Weights of a small GPT-style language model, trained from scratch on English Wikipedia.
Size: 9 layers, width 768, MLP 3072 GELU, vocabulary 32000, 89.9M parameters.
Architecture: LayerNorm before each block, learned positions, no biases in attention or MLP.
Each number is 128 + 24 x the weight over the matrix's rms, rounded and kept within 0 to 255. Layers, rows and columns count from 0. Numbers have three digits each.

# up: layer 2 MLP up, 3072x768, rms 0.0678, rows 225-251, columns 256-511
# down: layer 2 MLP down (transposed), 3072x768, rms 0.0449, rows 225-251, columns 256-511
up225:134201112148096153145146163151132139143122119108126108074113106143140101091156111157136168147123108152143109118127117097116101119117069112121144085145129140148138135125103132135132138139114119136134115175102111114147131118127111128106085125095128088120133126149136149103156140143111119125113125106133135114145126130183130110151128132091099112145138126120129171085160142069090105136087134116126165131152117155163147093099135149143131091114156124148149131134116111112120125110127111142078089159125107127121151121141155148155139148137141131095088131134099105156120140190122144158127132090124119142136110161142120119088107116107126069152133118122118158123132136151144136134092195141113126111106162149164159158117159115113130081139171125143128117112150114166137152147161151
down225:124085103151196122114097127153122126139132127118121153148122130135146118134140120129102167097129122113159138136135086147141179157115149123112122130162170135121140125136117104071160137111125138185137128135112129168176159176132149127129118112164111120136141092118141150154150141145163112135127173138119144142129137146114139169136111134119143134133128133141127114125106130125149090137121118124144141141116156092182150140095126101152111190134105104119098126143132135117136144092129105081114138154134093135155111109114123140125047112109119135162137086105146138123105110129147161103125173140135150120156145154131106153149150132139130062157137119147092142157137144076085131130152121131131119127123162106143120118158145133141127155134081112144088142111142128152139149076113107
up226:144137118148109082126133129126108128123141123096124124137127135145120119147084152131110137110124120110122130112095134045121132153165106152168111113084143100114144097134108121132099155142141122145121120131113141130091091146100106116148103161162126088153173124156124129095140104145110121135114141101117107149090121114108164119152144118124110144167114124175148096096140089109137124155129144124146146121140128123164138149119090155087120112121071130137130145128098073110165092122128116158117188109153116121141128101119129103158127136113117088138100093099166135137162079127090119132088110135108114111120111113150135111113131132118083115098100112161088106131120125126134174080116147158093153141110125107155097120096134170127134115159108162149117132159118128108128090080096089
down226:145100122101114153112100121128059177107088113098104153104146139138142154146113089133152137103119122167185113111145118114113110144115113037171113130172161077135146163143128167134145114084143140141135126109133147114134145104113167108140131121129197154147127156123117172088134158139127137100140118142099110172120105109164127112138159157144129131133149115134088111129145149145124169126122119133108120104109138106137111127102123127138113126112100104120095145147135135144149179165161133097140132089153135089147127144141122223100066090152131152147088127132138136090091142182147112131116135141129123138129123119127124150103135119090135148128127124121098104131133086165101142153195104130144101125134116123125087168122153106105114163096130078153089082144154139160113110155095187
up227:100115159128103059116138114156190125126102110160150100106114111131106118137103106151108169213084117149112125101133162129140147105141066077095131140135130108088130104137121148135086110123161126176127139116164187184150102079154157111081105109090085081101152118115147133167141194143197127110107132106111107128090110103090128122116138137126119098118145113079147163100110153152122155148115139136153126143113130139146112118162088105111174167154129105143133091132170154136165162196142108081080109123122136118147092160077111169121191177102104126120153155083114145147116171117143100066139107121160101164161151117132126175128206165124199129141111133088105169095116040090168126119134152130155084124148180145152128114153098140121136175128125165130095094155098152107109090116139168
down227:137115101096152153120139126130141101100112152133126115118132083141151142133113179094176164238147142113129075111105113120114112094108104156130149097162133107153140115062121143123159143109172136093133157098123163099127116092164150129130140102144083137127125161153109123121119175106147126129081142150162155098134166106173156125120143158094146158124144137053167114143134133129111185152138109102108123125155118122114121116157102139150154124131150104118139095113100053045142163157155197109114156092137171091145101124128128146113131114108098115144148144079074135090181104123068091088140080112154102135125108128112138130135190129137082164067108122134152085137104142136092091181111118102119110093150061115145203100117181088129128141120098152143105092178141082066125102138160146
up228:120137159131163170115190112158149111122089130145107164090152152078096154125164114120142151128143088164177100132132150146159096112150152112136115124143107155185123132141090137127113090164119141114117132123118115130151128107084117158080137158097135155133130156160163148156140171139107081124151139142146149140119162118108167167107152127131131106111153143144098135138127144136142120139136145106114105134136100110112169133122129150085111130144140108146153120116162153123085093108119141141159116143132115119117093097116088120157114138138156152153163146112107138124101093119149168109145132128136129116145104129147105139148108109126131110141134083078096101130133139118133144112155134146116068085152118151157104114152159079121128137139154108150158109166125125114117112094114098
down228:156107125136153112118144139109137158125064100130109122131114121108119133124134123095159149133092117100122088121145172157146170132095133135176095147144071108152154104105137153139136148165135138127102138137122135137148147132119116096126099046103103126154124102128060129136146091102123100124116101125110078130106160159106135118143142091108123110128151131154154108186146144155137145122134128135133131156103127080092160124127194121127136163130139107143133156061107142128135172132082151124133087145112175114163112158128114177151119120122163142149150121166110153155143139165113138126165123138121175106120094143146117151103113167096125146140153138128105126101129134141101107159103117151136126118127112141088131156117110110078143121131133116131125131156146122078126139119063129
up229:114104148152150087172150107125120130106138110168114107165161134149104136145131146146113181155117134172113147135133124152111107104110071143114137134159143158091079162137116132138130121130162099133143159140135143189151107167152134147124132146180114142148107099144122192153099089165114138110098112102132139116125146057095177181113114089109125144158069083132118102097124118122170118127143144109095106113111164174133138143094101144127138119109095111124123121118129046113100153131134123082118112143144126158155115122137089156105115119100152097145143096147101091142084106172095113106125152109100121088139109132164129098116145123118133134148099116119103075202126172129137084103126147075127100147117156088140158109082158095133140135127162107129144102169115103144111115120134088
down229:184124129104096118213086141100135144143127151149109127107136183150138118109148104119179172122125152134154086141159128130145136122105145082161137127142124168097095119121159113144101128139104116145164160190163170194159122176144103151137113117102138122104113135084128142148120080155111093138105117113086101136132119081144086063097134067126103133138126134114119142110140089142149107132148132146082131140159152076118158089082100141128120184085143160100109128108132078136145143103086080145139109183114115139148126107128116093127091126083106163131145134132099115147150148117156174169117111110150113114125104118139140085129131146087156098085163091148075138140094148116139130069154160126186145140172152102167139124163128163168116153138124153146102128092139139126123116171097131
up230:109149112098141118119121128111141151126150148128150160117094143139124151124146095117104121143077091145151143101106095112142138170129159134143119138162118104137135095092113107094120152147123108142153129108110171112084115153162137127076141117141129145166144156128139145134136115139148141106121152130120171150169112102128093145131092105112145078095122132135121081096128137120091141110123114139083151162137108135194113091148147153171114146141118123131163141105114129097134110117117157119135163097129167097118134137104132108143120117101144080087112102132140128112158138128147118116149120151113106148116101116165168165099153129106142091123155126167091128091152120141147132152129116154125155118150101122139105152130138159125120124139113132094114140095139146103113125134114101
down230:125101114096149110110128136115088143171152093147137094112114148116137162108134154136101083098139172153123106150170115072115121150222150096111117127106068144109105124124125126159135137131100103139113131144172127126150138117140087099148102165156170183135148137131137135098126135165124092100118141118118088132121137145120126118084136092177104117155101152119174126125120158123123121095132103074096152109118119125142127174172105138134101145132107149161144165143141115073117122122160121127128104137187139169109172061185075102132103154127113175110153119138115134134161102153123105147132104109134117122121102140116136112097102090124134103116097114110096135138110158113073111137153116148115105151121132161117118116129121084137140071108118130127145145157107155125122134136123165
up231:141175118156117077101105138131165153154092166134107112137139118146112129102117129160119114123101168128153114130173139102176113122153089122111154144164135146115117097099108138114102084156103125131119132156117112137132095120139104101111163153080122095133155098172122138113135149137132069135097120078130127110178131162135086150096124144141133169144151094135179087175127152126149143121141114150083143163120093141100133184118143112132137118132116065120150159141112139115149131148130114139110164120099131131129114148164135144115148098134152152133147137132085091076130122158110137135098127149184094119106149156095138112078104103137137153101130111117157143124154090107117128151109145133138136113116139149117132151141133144138084152088132160154121117107097131101120118138139119
down231:127133146111155152127091071135139099135149099146093099125139181136121133125114101105159126122104147117078142114133134133124122119123169155123087136134151120167144118166166143073183099118130114140123144136146112167110103073103167157144134093088141103123103153068156148126163141064090119120153135149155129181131131113131133116169118066141194118168071156115104130133121155104133149151094108106126128145116108107167108118111110118103135110149134140111155115128154131147112132173087147117125113196135106103140137199110123091121108143156097154118127089137121144124162127116164086130146123133135155126147119135147122125106130118181112117125149091117131152132119126138100084172193085139139118127123119110196146121103145166119074128113121081112101075144125098120134151088119123
up232:137083124126103124121148154102131115125136133097137100190136174147107126137111104094131098121139077126117145145133130126174087149132107106083113145169147105133107164118111149157124165174097093166073143167115144092117098188153125167115108128105145153136095120113113136148137168108089156123093133143116150139121120144117139133088124123156177104075141157117128117195179092146157088132123153113151095118080106155163142157115068129110144195105137106137151100150110104097099130129085101148164107124129141080124093148127086098102167166122110127125138137115116096149138148185148097179124170130132119131125110128138101099127107159108147188119116158091131131124162161131137100148164112089160164139074157122132134120143144115080156077105131154171144130120109094123176116167137141
down232:091138077071144121143147119073140113111142137145150139155134121136131128167143153138155172073102136095133090125114106142121141089129137102102105127118091147101168103102115132110120152211126172160073110157109136202150152112079140128135125109147140126126132133120119168105121106068127131107130116172152132108159135113162095158118124117134151092148183137120162128097122132127113131161122141131090127121106160125145161116123100133128123103098136091155133132094127108110127080120125140162166087102124173122117124139095133125156151105116088123138082172149164119120148146130162110125136152106118099156181114139128162060130111097124123131111159121178118136116128161098120119149077104100155109112124119127165167125145143136148125094091129154128133153121109154160100079150132112
up233:073130126112104120102140156107094126131091182131109109107174102131192132142099118128131145110088137064162115103129155163141108111122152147129111125156146117143133101089132117147127129135190105140139127141115158121111086124097135098100157106158089100146122103144085127118142137087096180142138111181145158157115141096112114157162134119131136114107097127155110123139135116137082168104126123187130099120146117141160147131098141130090153139140152133150123117084108129118117143123118141142135144107164105094098116118117129143123161112134115145108150097142146111127141123132106123155130129157125139124172084133128149084113139073138123167127072165158082148156147121154142115122147145113104104151130129102127123157190165114132146114117081138170134116110105110124117123112105091
down233:166134134096129097110136130149081103107126128156099128105136129139169186121070098134146126153117102148088106086160114106123112142117135172135119113130134113097095115145168121146120084151124140081104157130135097096129125108173107117128102090095110104156217125101134097111108119083157096123137076129153107125124140115111110122089113137134148092122163128163085147115111158154126186113107112140138135121208123114107148133097131176127132166129139131147104129141119141145134111090083108097097117155141110093109076116109158125148153109145122138125119153106136151147142140132111163109105136136145130145117163121157126134152109124099162139121154153099116120118171106145126067115147164137146123137141107128134133121141107128130071151141151170107119145162109147164143122090098123
up234:136097143162121142110154120097096168093144109115114128135130128099089152101123099105129100135100136104105134113081119108139124129140126122124152140139137139123120124116117116101124120130140154117091100098136113122149136115160130125118136115130115146123172134136084125112155160097130123138102137152147135106089112150123162096122126147128171170199106132101101116114136121140157140095133138111140161072148139116124164131124122123158110135182148126101097081142159124124103124125135126134136127110147126138126096145144114130159134141093114115114137127116138179122125138097119118167142119117099113149135150111114114137097124157154086124107117158103085152101113146103108131096121125116171118099160160137134149136135090132130149127113141129137111115127139130106109115152120141
down234:121150197154121137128122109133118144095134151153139111133135139143106109086131166140093118145085121144149162113122104149148114130133116155097111147145142144147149117124148156156115132130122102122161122123113109141124185136129096103146141101119103126134143143157130123149127134159163129128099149103107126131115150097124127136139111130110132085124111098136117134110114122138130148169118112172099137125122073154135123185132140108161165127139113148095130160129151093123078129134115071094141108142154099144105110152127120149093123120120110140138138134158145141147113124120116178123109124093135129122121130129090110125083129130120147093086166128110106161137125144082143111103113136140145119119114106127076119106132138118110131127086103152117133119161097144093114182124136140
up235:142107100075136129145124109134103132133107103155100113086130111095137136105135147117133113074115128130163122111099114099145108132148135146163124135139140132106121151124118121131162111154102135100116102132127144100116121142154147145118139137139147158146132130142155136121117092124093127137119132154141099133142152152144109128117173145080129125112119085137171138127150143139139143127104143099097127107118114118115167094129155111087101177125139132155119118113123112122125124109113154116161098157115160144102100159113151124128116155127129134108117108107124125178121134147127132078107126103120143140139139134135146145165142145096171151169114123165117121113153144157134144150129125156092115132123108098130127138118155117143098129125135138120184146131135110125151120144149122
down235:130063116175148104134141141139144121151120189103131134179155136149096112143121109151087119109111105150108174149151135152093139107133139112105117127131112077135075128132120113123123143140114139130106094143127140102096149117109129122100159113109178070097117117126118115154097103095146113074127097115127148138148123096135112133111141133100101103149116130118134144153111113145169171164137143129166129121141143138114131192111153159144062126149135120119139092145124112114136129127116119136119143139133105141125105143146102148142149117143135156149110115129099114155099130120118146116128141125131120129137125151098120142147137151089150165136148110126172142168150138111146134156121088129129124133140117148121143097115108138112119112134152122143132153104068132107116129166129111
up236:123109119102157148112121126138143103130153135111093117189178101129133135144151152105140096112105120087103090146131104096117123107130129129124119123131105162150157144130109093109159125096135139104118139118115142140108136164132119126146111131112111115126097124120106071123113132187133116132138139153131142152144127163123109110153133148155166118079078091086112102125104128127125095085113160130126097132135144116161124137144109105115122142123114125126099210123099104116067129123122159161151142099115155135131108135149117133175130144152098111188157113121161151103134122134130117113134098177143120136127141136112109122146134151141101156148110116112131114124157131105143165096071126132123129111187145158124156124114115111113135124108110130120173114146143152109143127169116120
down236:106110125130110150143134112138117122159154072163110140152114122171104132101147098138113108067137126121125142144122123118086142152140160077152149144136129112141100132154132109122074108140108116138104128162130119103132142153160095128167095108129148151150160155123116102119110104122159171143116081081129149143153163142138120076133095126132140090152159053067131168093135100162153093110149144123122130121151109113147105159100089079151137115120131151105132168112135127133108134104140121148137091144143129130098088165152090063141126143154135116130117142133088137142143086109067138163123142113129132149130108101128148134095141117118110112128119074122152105139107126160148172146128095114064134096125119138090098098120144120137112153127168141157137166137076100121179122130134118
up237:134137167105133142132110134137152149158106091161117142145102132114153137124121160089172167080136162128123150196179112083156109101120150141171139075133076070118081143162147107137106156148113105134153147113060156161121119128182153133126132144118112116145110106185120128140131100129111140098092114138118113106078080129105150184106142160133135106125122181162142111138174110099130139121115169116106102107144075111138192137155153104110110127075099159172075132129184145108145145152176123119072146189125143127043183139143135074168089170191108159169125107109120107138112121120092080116102079101160132137123137135129127123165137106088117127148149149098132157165152158153171128129195111126150097069150118159178169160074107156125149164144074089214137070143124116128145095111160124
down237:163158134154164139143170193141144168117104106154125157147140163131096128118123119152131133088155115153154147120089046109099120145140141081116078161111180125152141154145131152131115151097136138170111150092143139118147131156122130119122162139141119104125112149149122124087129092138136111097119116156114117139131176145132119114133156114147164182097177162092136109083130124163120169169075148144141137145143073171125154092140115053147121115119108127171161112111180129166184111112138159173124148138141071167138064089124108079100109168140133132144134133110133102133169159136156174110118158093144062124154133103125117105167143114172096111102118135150170136111124122113109094143102113149096151148141128103187165106134144103138133146137117156134079104160134101151106115164108176
up238:123135088161151122138049125136136111160079100116135128102126104149102128110138149115114120086089104124103159134159122119135120108138098121099146115129136086108114138115100084079107139159137144105143125122129101128159120102131135140141096126112127119106112095154148110138087133133134096128120130108063145116162141147137128101144120148129125177134136116168154138135086161137143105147102160202125163128155140135162150175122132165125114146160148133059111138077204104123106086150157128130131144119118142127112130127131154150166142108116117106157133134103126109109107137106075153118193116125093141113139141105124122091141121133142115144109111133149145130122110136167137162092121131130129145113118099157130147164122162117163134168132079115092130164123102117116064111142115097
down238:141142139118137142130117135155155120147140116091125107077088116121142131134123124150131142135143138117123143106116148121127120109136114148169137133135121136085127133169102110101119125128102166122111104101134115121104116107143155112136098131129123107117112108127144132109095114063116114146129068095097156158155171130099117163132125124154113141121137109130170175143104118086131145133166104154080155197155120129157098108133132105145111093168136113125162070120151111154152088127142133118162113130148139099120124178122110160131097080139117107143098150110123137134092144185153143120154135126136160099107117128149124113161155139145140147076075157112150131107159073180099095106151129100138139141122115119129107125108145118112115137120096108125149149139080137111092116091150089
up239:113124129117139133100104131119143125110098145142112121128164108100115116174196109104150157122172131151113146107195145115167106143130154101131098120137118135120157133127139146142122162132141143152145131137151100146114176159143145129140159125119153124159159133136107083082160107134117115108116101163069136111133132118126155111090088134164084171111132174112135109140182115129130097136070105113090110126166144111126102142143148114129122099169079131131118135115124152144133106133092129118152164132178178127134106149144116102101110122118146141117126115163115155175106109121132112126124085131148128136110130142093160087098117121144153124166117110160108125156115047121150146128123144141145112189116125124161130144161112127133115125107114145128160144096101145169109100146140084
down239:151138166099136128135153120121082113090118149146098149108149093137154091093122129116121114128167121158135117134126133127151143133139133139135160134091135106173105199105121117093114098119157141117134118077130108091124085094124080136105122076113130099149147113137113130109130157137133153113138107151110154134098103129116114123126079158122135109135158106116144151126123106099122079146122156094133185135112082140129152110146163117139111130137119170107145125109103119117156177143088107148130099103141138094173104152139129155162138122145136081113150123111082150126150158100093141117143160089125158170126124120119124139118162126072092128104156115128121174126164115145154090153127127133084116133127134127128105126166120126143130135129124125142151103145137086111094114150154156
up240:086099109130109137127128093119140135171159166105119115124132138136082116101125094145126151114113127109119135135138122123118130109149133148129125143131193122135167189136083123159092103103118113149112116162145138108108149127118151123121168129104119108136120135139139154142095091127115111134104108129128144134144133154104113126117150112140099131137087140115114145111169113134135148131122141126131108098141093166098115120131117150142154105140123090123140099112138123158118130141136120137109153115109134102119115098107102133113104115137117121160162105084162134098087104117121148106128137093089095134124127151115127086109148150117105152137120131140119126151141149130126145133115120120111099141105114154115116129123134129140097121120162112149150118117125122174114120160131127
down240:136118082121154093148108104085114116127162090129148099103134133174097179131073125130127089108099129095129119150129129134131134121086095117109132126138140131137155107144134142155115136127130143172102134144133180126103132139091161110090129097132154128123158071121112143103118148129140145119117146092113125105133167159145101145158109158085163137143161126094127141130156145164150112091120142096126120125156120102129160141126070150126115146138138118186155116107110111153110100131124125164099150143110150123147101162138109138138138158107096130128120120117130151142091104144143128139079105140071127119141118081107119155127136119111078123167141114113123111121114122159148133066169124154118146141140116087105131156107152101135167117152108132132116119127148098119107148148133143
up241:099125147078128124101145135150107106116123125089084136071136138128128153109131163127129146124114164102091144099127139130099112117136118142147134118159119121083149121106123100123138086102122107164133131144135108133110142119140133097123134144147152164127111139122105144114178093149098133156209110146096132150119165121123147113102124103107134084099075129138116096090108157150145144127148114114130160138144158118128150113134136141086125174149107165111120112171144122192104086107074103168153135156135138123137139101078145151156121173132100150107178137162100129147107105115156137109142118131081142163134118133148087105125107125154110136137148133137087086123129100141147129102136115109134126145110123118131160100135114100106162129139142150085165137135126164138150100125115143
down241:127158112121115136081118130143102144179110126116152089090125124088124146166134162108113105158127084131141120171119164103148106121158105118159134115157154122107144115150115112115134172143112143144106122170111121072111123149145123102156171143175120130136148127078106129113141137133118140085170120144124164131196142117103104120156098154166110117134104120118073122130129106112130106145191133129117133150129125122148101170133140149122149162142105148137160139136105109118151132131111056112119138106175129148113126112155111208143099113123127117154130164099151116132146086155156150102149126142109134144138132138166126126155119156172117135115094111102067116109130111179095122143121134110105129157139148136097135156142147119114146118131101108117141107142128108166106113099181129
up242:121126198135120124133127138101127115146099139104203144137130123108099138111109113163146133118138184153166132109130108104080125111103102111140125144136159134165132128083134084103128178161102124120105148145085122111134137101135144095070150115116120131104144120146089155142199097135120097127122133138105109111087127157129127128162140135104145108158122153166145127094096140162128085107116088149133128110121111139127122123169135133111124137121128124144129154117140136161123178154170107144158101105137137140165116108139147156113169129099120109112112117174133130110090130111139083142124107144138134111147160059152102059099129110139143134153131123180168150153139133107124149135167133110135100113129118134117170141119144069146097106124118126178107109144117102159140150140114079
down242:132111144142145149125130128148130096130147100126154079081167140077157110156133082150132093110139163131143119119131121131115156094123094148112104143111139100141147119114090176133125119120115128146147114127167096133151103120130085186184131156106112114152115153141128121137128120116122119145094109142145129132111108135112111131133166153132128119125119132102123113145127147118129127089101102138084124120174110153102134091102125121160086158135149113130102170121132128152091112131089128157154145096132126155104152135127140144090143154068120137143131137124178155134130099127102104098159131105113156125135112107140099136139088129163147132122113151131130091125123168170136102157136109095127131110145135099106099086155155129139116094093100133146142149119168125163135124124158112
up243:097126136176103128171120137107137135149118119137116109145127161111134128116140145104122108094159094117112088108129158148139156133123113176167122137154134099120108054105134101143157180148129137142145111113101127183169121114124144085073119094133105161125117156104078139157088125138099151114140117106150168130119125163082142169088071154158144153168112094107098106132108099129151148125126105093128081132160113121142092076111099111120125091124147161108161107173111113176112140075139118120144195133067144149109119158183102111122144136144125086153136136114147156138149100126116165130145075145167126164122108123124142119157160152127131127082138152112140140124133160124109094133178153123144169120110170123162149131160156106133139128122137126119103141124138076114099148129157130
down243:122164111081085151141114154139133176170142144134133134156154144133128122107134090095112134143126149142128132169148084122123087157097082138108103150140163148114131148105132107107116150128118149149129084158083106128150108181100169118123138066110097196130148166127113131113145101176108100111157141084133132133118124106116154121132103157126123158134164128161116104095160122133145161135098120145130133103152117114186110092141136102125155163168113153103128119085152066146130113107109145138114132108097129123144085179157106156117141179146109149121111132149145144100133130104104177130160151178099106150105120129155132143086149125183113171143171138133106153166124149145129135125089141140113150117126125112160116121138104163097118151112132124088169110125133141088069121145131149
up244:136093109104079107169182107115119075134100134115144086121134178103165147120156115143107110119041127154208139140131129115153160090125119137126118170161158126133123109112135120128161136079110100092093090159171133110159158148123155137109096160104125152079173138119174130140097126157155137151108117124152154129103111149143126145123129144170137120103124125123170159117131067116111128119115117165093104107139155124101113179099183140070137194090108059091098107148115142083099183092090106120135145091145119137136143138139115151150118102158180085153172151129144125141051110089095101111136137156137138126155127119128116157136143153108132097165167121152091149107121123086134109120134118142090117141149100148110099138136130132112194103137154147093138190164128126172187137128096162
down244:117136122143126125147151119145128131141078140103136139119122166120153121169167076149107131099099157113115162128095125097108091102176144112118151181091136115096136129130156083111155091145163147108153137129119160150127161152130136148144177152173090094142116142097080146139127129105118092131168105138122090099187148142104117136091088138117156135074144086167100147092137115121141158120130138108126198127104164142115116116118120120127136116122152136124096061137133147078144163060134176098110106077189132131149130118171082113137107138157117134163120145134107135120118148093124125120146148094129101153148091137167134149126150116133118171115150094070153150115127169166115170137116072150111107096158147086099134150162124114103129115091138134133127125116129089097119181115101092
up245:162167139104092098130103103124102130153170103169133105111147124158124125143148116112149140079137141112142164128104153076155101199075107111126137168170123077079140062108121139094144150131121104123133140091137133094138162142132113160103180108085134136087124140159128142134146139140128155143145157151152119137103145153184157121155129170113135134172113117116084126122118123149169094098135088111092100133153092092146125104183153130156130186173137123103088110129100145122105142169125196114105140117163131153100135106112108168123123132139085125116113093123115109141136095141090142138134126099127134127103119168159132177162128155090113133169140128134121146135092124146151135122119092112115094157128165148074106106110099120101097128129099110133153145141092131145129128112135098
down245:127118135173099168131106152230131147103105170114150170096128115147163101140155117125150097114139074127111112162147143120141104122090120110192116150124107192129094140101120035160152138090144131135134099133160094074147139147106167139150127150104095061111130119139124143087078133109104145112140112168124104163109137120157070144152149116152122123141091115129138120077157117118113136123142119128162174155126108141163113121113122121178134085115140137154119127138133135099133133153153094119129124177135085082112103110134160126115097108136115105144168091137100144141150124109158094104139165111193086148130146172088155125148109143126094121066166143106141112086162113127108149133142111157094139143111125125090090095106144116153156173129127147097141136073146128092117141084078137
up246:135114105116134155132141132159108122125135107092126151114140144156137153150121084128155143110078140127157176095147123088108147127084168082155106116098128052117111164134163117137185135085141104145151112116127121172119136148138099149117146143146071158131148120145138129113141111124108149114153125125088145127133129124130137112146093148146114091162153121124154121089131135090115129098123130178165111100134138125183141104159092130129134117128130167140125180136114138116169078145161131137114105101109154120121161130147106082181134152115123139146120145142132111105103123134147104105119144118151145096126079147141123154167120133159167117120124105138133147105092108134113142158165169167119128146145134146150121104130142134068119130112116095102168096121123139109124138126186170
down246:112152156124140130185113142049135186091087126126100127165154116148121097131136124146145139103098134135149098141142115154147185108162097172105131142191132120140157103133157116154067105174138090074092150107116110117125174147108121116091145070120132139149103099115133124098179096103151121138101153151125156131116123121122113162139158132124118143088151124080131135185092113138158158160097105095129146117131107139144131139110147122142121144110099169145185146097123149122155123168122110127116159119133131140076138142106135169145097123137111127183187101139084155141131119102126077168122121143155134082142189118153081154097138099097080070122150124135102194120128113165153111157131096115110127117136084102162115110150125117109142161116140127161100136135155108150098105131164117
up247:133123117111128143118054132091108123057125094106140061164101130149126136099128144107128110110157150102148110123116110124173183131132113118127118176096154137153098112133135156089092115151189113093097122140130116126139093098125149105120125113116121113102138106176152138155114146130104118159147134138093143074153158149095104136109121117088196118116137105149121146134071100138107177149104109131131129103157137149111180140135187185127196092111164111118095132144129144134096139123127145151144127129099147171118113103122131172089105114095129136136131188092164120135159102174100166168124079121132103107121168113085118134154152137099108142130075090155125110130154132146076167116146082154120105118137124122161104133139118095174156125160093143116151124099089164126105082102164075
down247:088149117124102069168139112130131179139166143109131131133133138148130114094133110073135128162142170148105122101176175148072101122114110130153154142121108111165117147115125163116120143160145136141117084116180104128138135117105127116134179117071090166086085143157150055138129147140143124171121148062123126120139116142136120121081108101111143089129093145079128151087135074159155154117049139119137118127150134133128122107120130161142150083114139119124116113070099109133171072138091114113137095123180121102166120104091159124107138128146117139114152148091153148120136142169125125134112119118103145114126132091108134160128145104128171138080150104159161166163135109166145124148125128134115115146126132077152147125138131142105119157094088115120125131166127114142146093117129142
up248:101120150139147127111155117109120098092143112113078129124140082110132124098125129146095101138121109130137160138108096127141151140090159148154155149127131103148105093128118105141116145146155138165064101150134128118147112129139143122129152090126145116122104133143094149115128084160121134153153110080134142151143140088093124123111137119088159152120135104160131124128095114084139132184119084109119088154133112138121140110118123137153166116122084124108136111079148150097162092114132120145169156156095050092124118139150115104110112134095150162092138107125134130115118137112114107169127132104103130114106139118155125110122135120128147096112126158120098148140142130095126142137130181101108152062123127149116136170152109117122152158119149082116140147059092125127115127118141121
down248:130130067116109144144113147137152161139117134128149150094106127133132130165103117168138108145133076121087115100150095118119134100124144144144127085154144147131144134109108141141109106093134158166108111096135100106125133097127135140108127112145151171103087126162124132097118108154137175071151075081119141141135106121134114118110132090118102105129152109144097113126140128102156119079131118107158165135160134128075152164127138118139084128182137128107118160124101117160141130137119070159110120140123156138119121121132102151118110153158105177127149103152147140182074098142117120094140155151138126105079154143145146088130147152121133141126137095113138104175105154146127110137097103150174103162129142086107095127163141110098129132136123156148124136102157092136152162143116130
up249:199141107167126131109139102095118123167155130150127148085116102123056151126160094055127117167160175151132118138111100137136159116097126086161105060113106163142121108104113108117175137145158151130154125141125151137108170157165129103094106116154137172121156136135136107082131104107140091125138134133132076167129138111128118103150138116147147098120068114166144136112154118183116155129108167106167137136147130107149158126135140119140130151110124139134140099115136139088120144120088102092172160087160168112157178144108094105102110128135151137136126143183118137164111146143107130092107106157152148094139127081179111146128144172123100141134152198137136141170122111091145185096107141117101083114111131179140118122125169168114135132120111157135097113135083144122187139107117125
down249:148122146117165158099149135082132112122117145115170077119090186133123142132175104129125127143156129113100103128125147138124123148111110135149137122114151144151140129132138097126135112120138117130100117139096098055143129140148100147108126155154150115124143111126090066137103124088161120105128119107097155122141099122112153110126148167113114087098130137124153144084142140141105152130150111116166121112122131102090158105173154131131096150123137118092130131065128156136089143095102104126176137148127103100093170149098110128101106146148189114134144125177141126128115119138151140124132103119147124147151126097147139173125151102129152154114139140125138125134155131128101109122132132121136129102131151205145124096144122143133123117125132162146116111101132080135147160141119138
up250:126099131161134129121164112139146106120131130180145165124110115130104127155114139124121093143142186127143091118088123107115106092124128112142091117175178138105187120127130095117118105148137121183163133139124111159121152110154164130079150129091150098167118121146142125148082134150134118133112141119142117146084174147103154128074125154112144128076157162092151156119167111151137100090134173132121127120124120159156136167152114151168145165087143126105131150125149099092118150118149124129128087175151150159120138130115105116065102112102115132171112120141181129099105143117138107098147117129153103148121138143149131083100090113126089135162112131132134125076108120097092072081099117112116142122127101146111102108093153134095116105181128143100093105151093118104158115119131137
down250:112083092091133147113119142108121169130131096173123097099127139142131149178121125150135114167143116169197133119116129127158170164100160132118099119113100105079141139107161088158144132128119165112135141137127092142113168143144067118091145156157098107120100109112093133097138098170137111156110151113126093127133094124158137118128179062078130135166146117122118136131175142119084166159124122139179130130129136139143210187174123183066125136119116133132117136131103115118122126120151106133133112097113167128101114120142138124130099144115095134115134126136118129143128153150150122128107118144087115137158120121154131121066144136178119143109129146097102161135142145158129173142113112120162128140127120107156108114106084115094130138148117095117141143114068112112134154143146151
up251:118141120143113086139199140117138135140088113158129111089171155098152106128163152154091148124071070135127153081168116096132157119141175140152118135123102144098081135120132110155123103131126092108124145157117155101127143136169122180133130165109136128135126087114143137153082129189119132116137106130140094111109188142143095095117140126102140099126090130137173151155146092136152139158142131108131142141163170055142162142146144127149128121102143093092154090118121112088102138089150167067118124106168157106167141102128102128165123143143092136143116181082126117111167114132109120125099150147110144148157139143099104112143134134123144136074126108161113084175153083088097140122108161120112124143107146160132134115115128180128150127152083137125133105113105135115125153100126152
down251:123125096137128124103160157146118114167134095174113076144138135147183160152179120129160162077122118176119152149108096178090111142090150120142107136096131084151127138118170126135143131093154173150152177126141148142113107154099146138153161111138102052113133118156126134094083147085107119110135125127122129143147105093133145137124143166104129107078153098176091117099109116128152133155083151117132138089165109164117115130120115137132115122131101095139117124172133150111112148122105119107134136127075104141120112142160137133133090126169181116146061125131115138137143148148152173145130114119107122076110141085099137123131092084150158127124115117163124131172128122113139140102134076124162110111129105140152125102096094164137182119139137109125145124119152115160185129113153127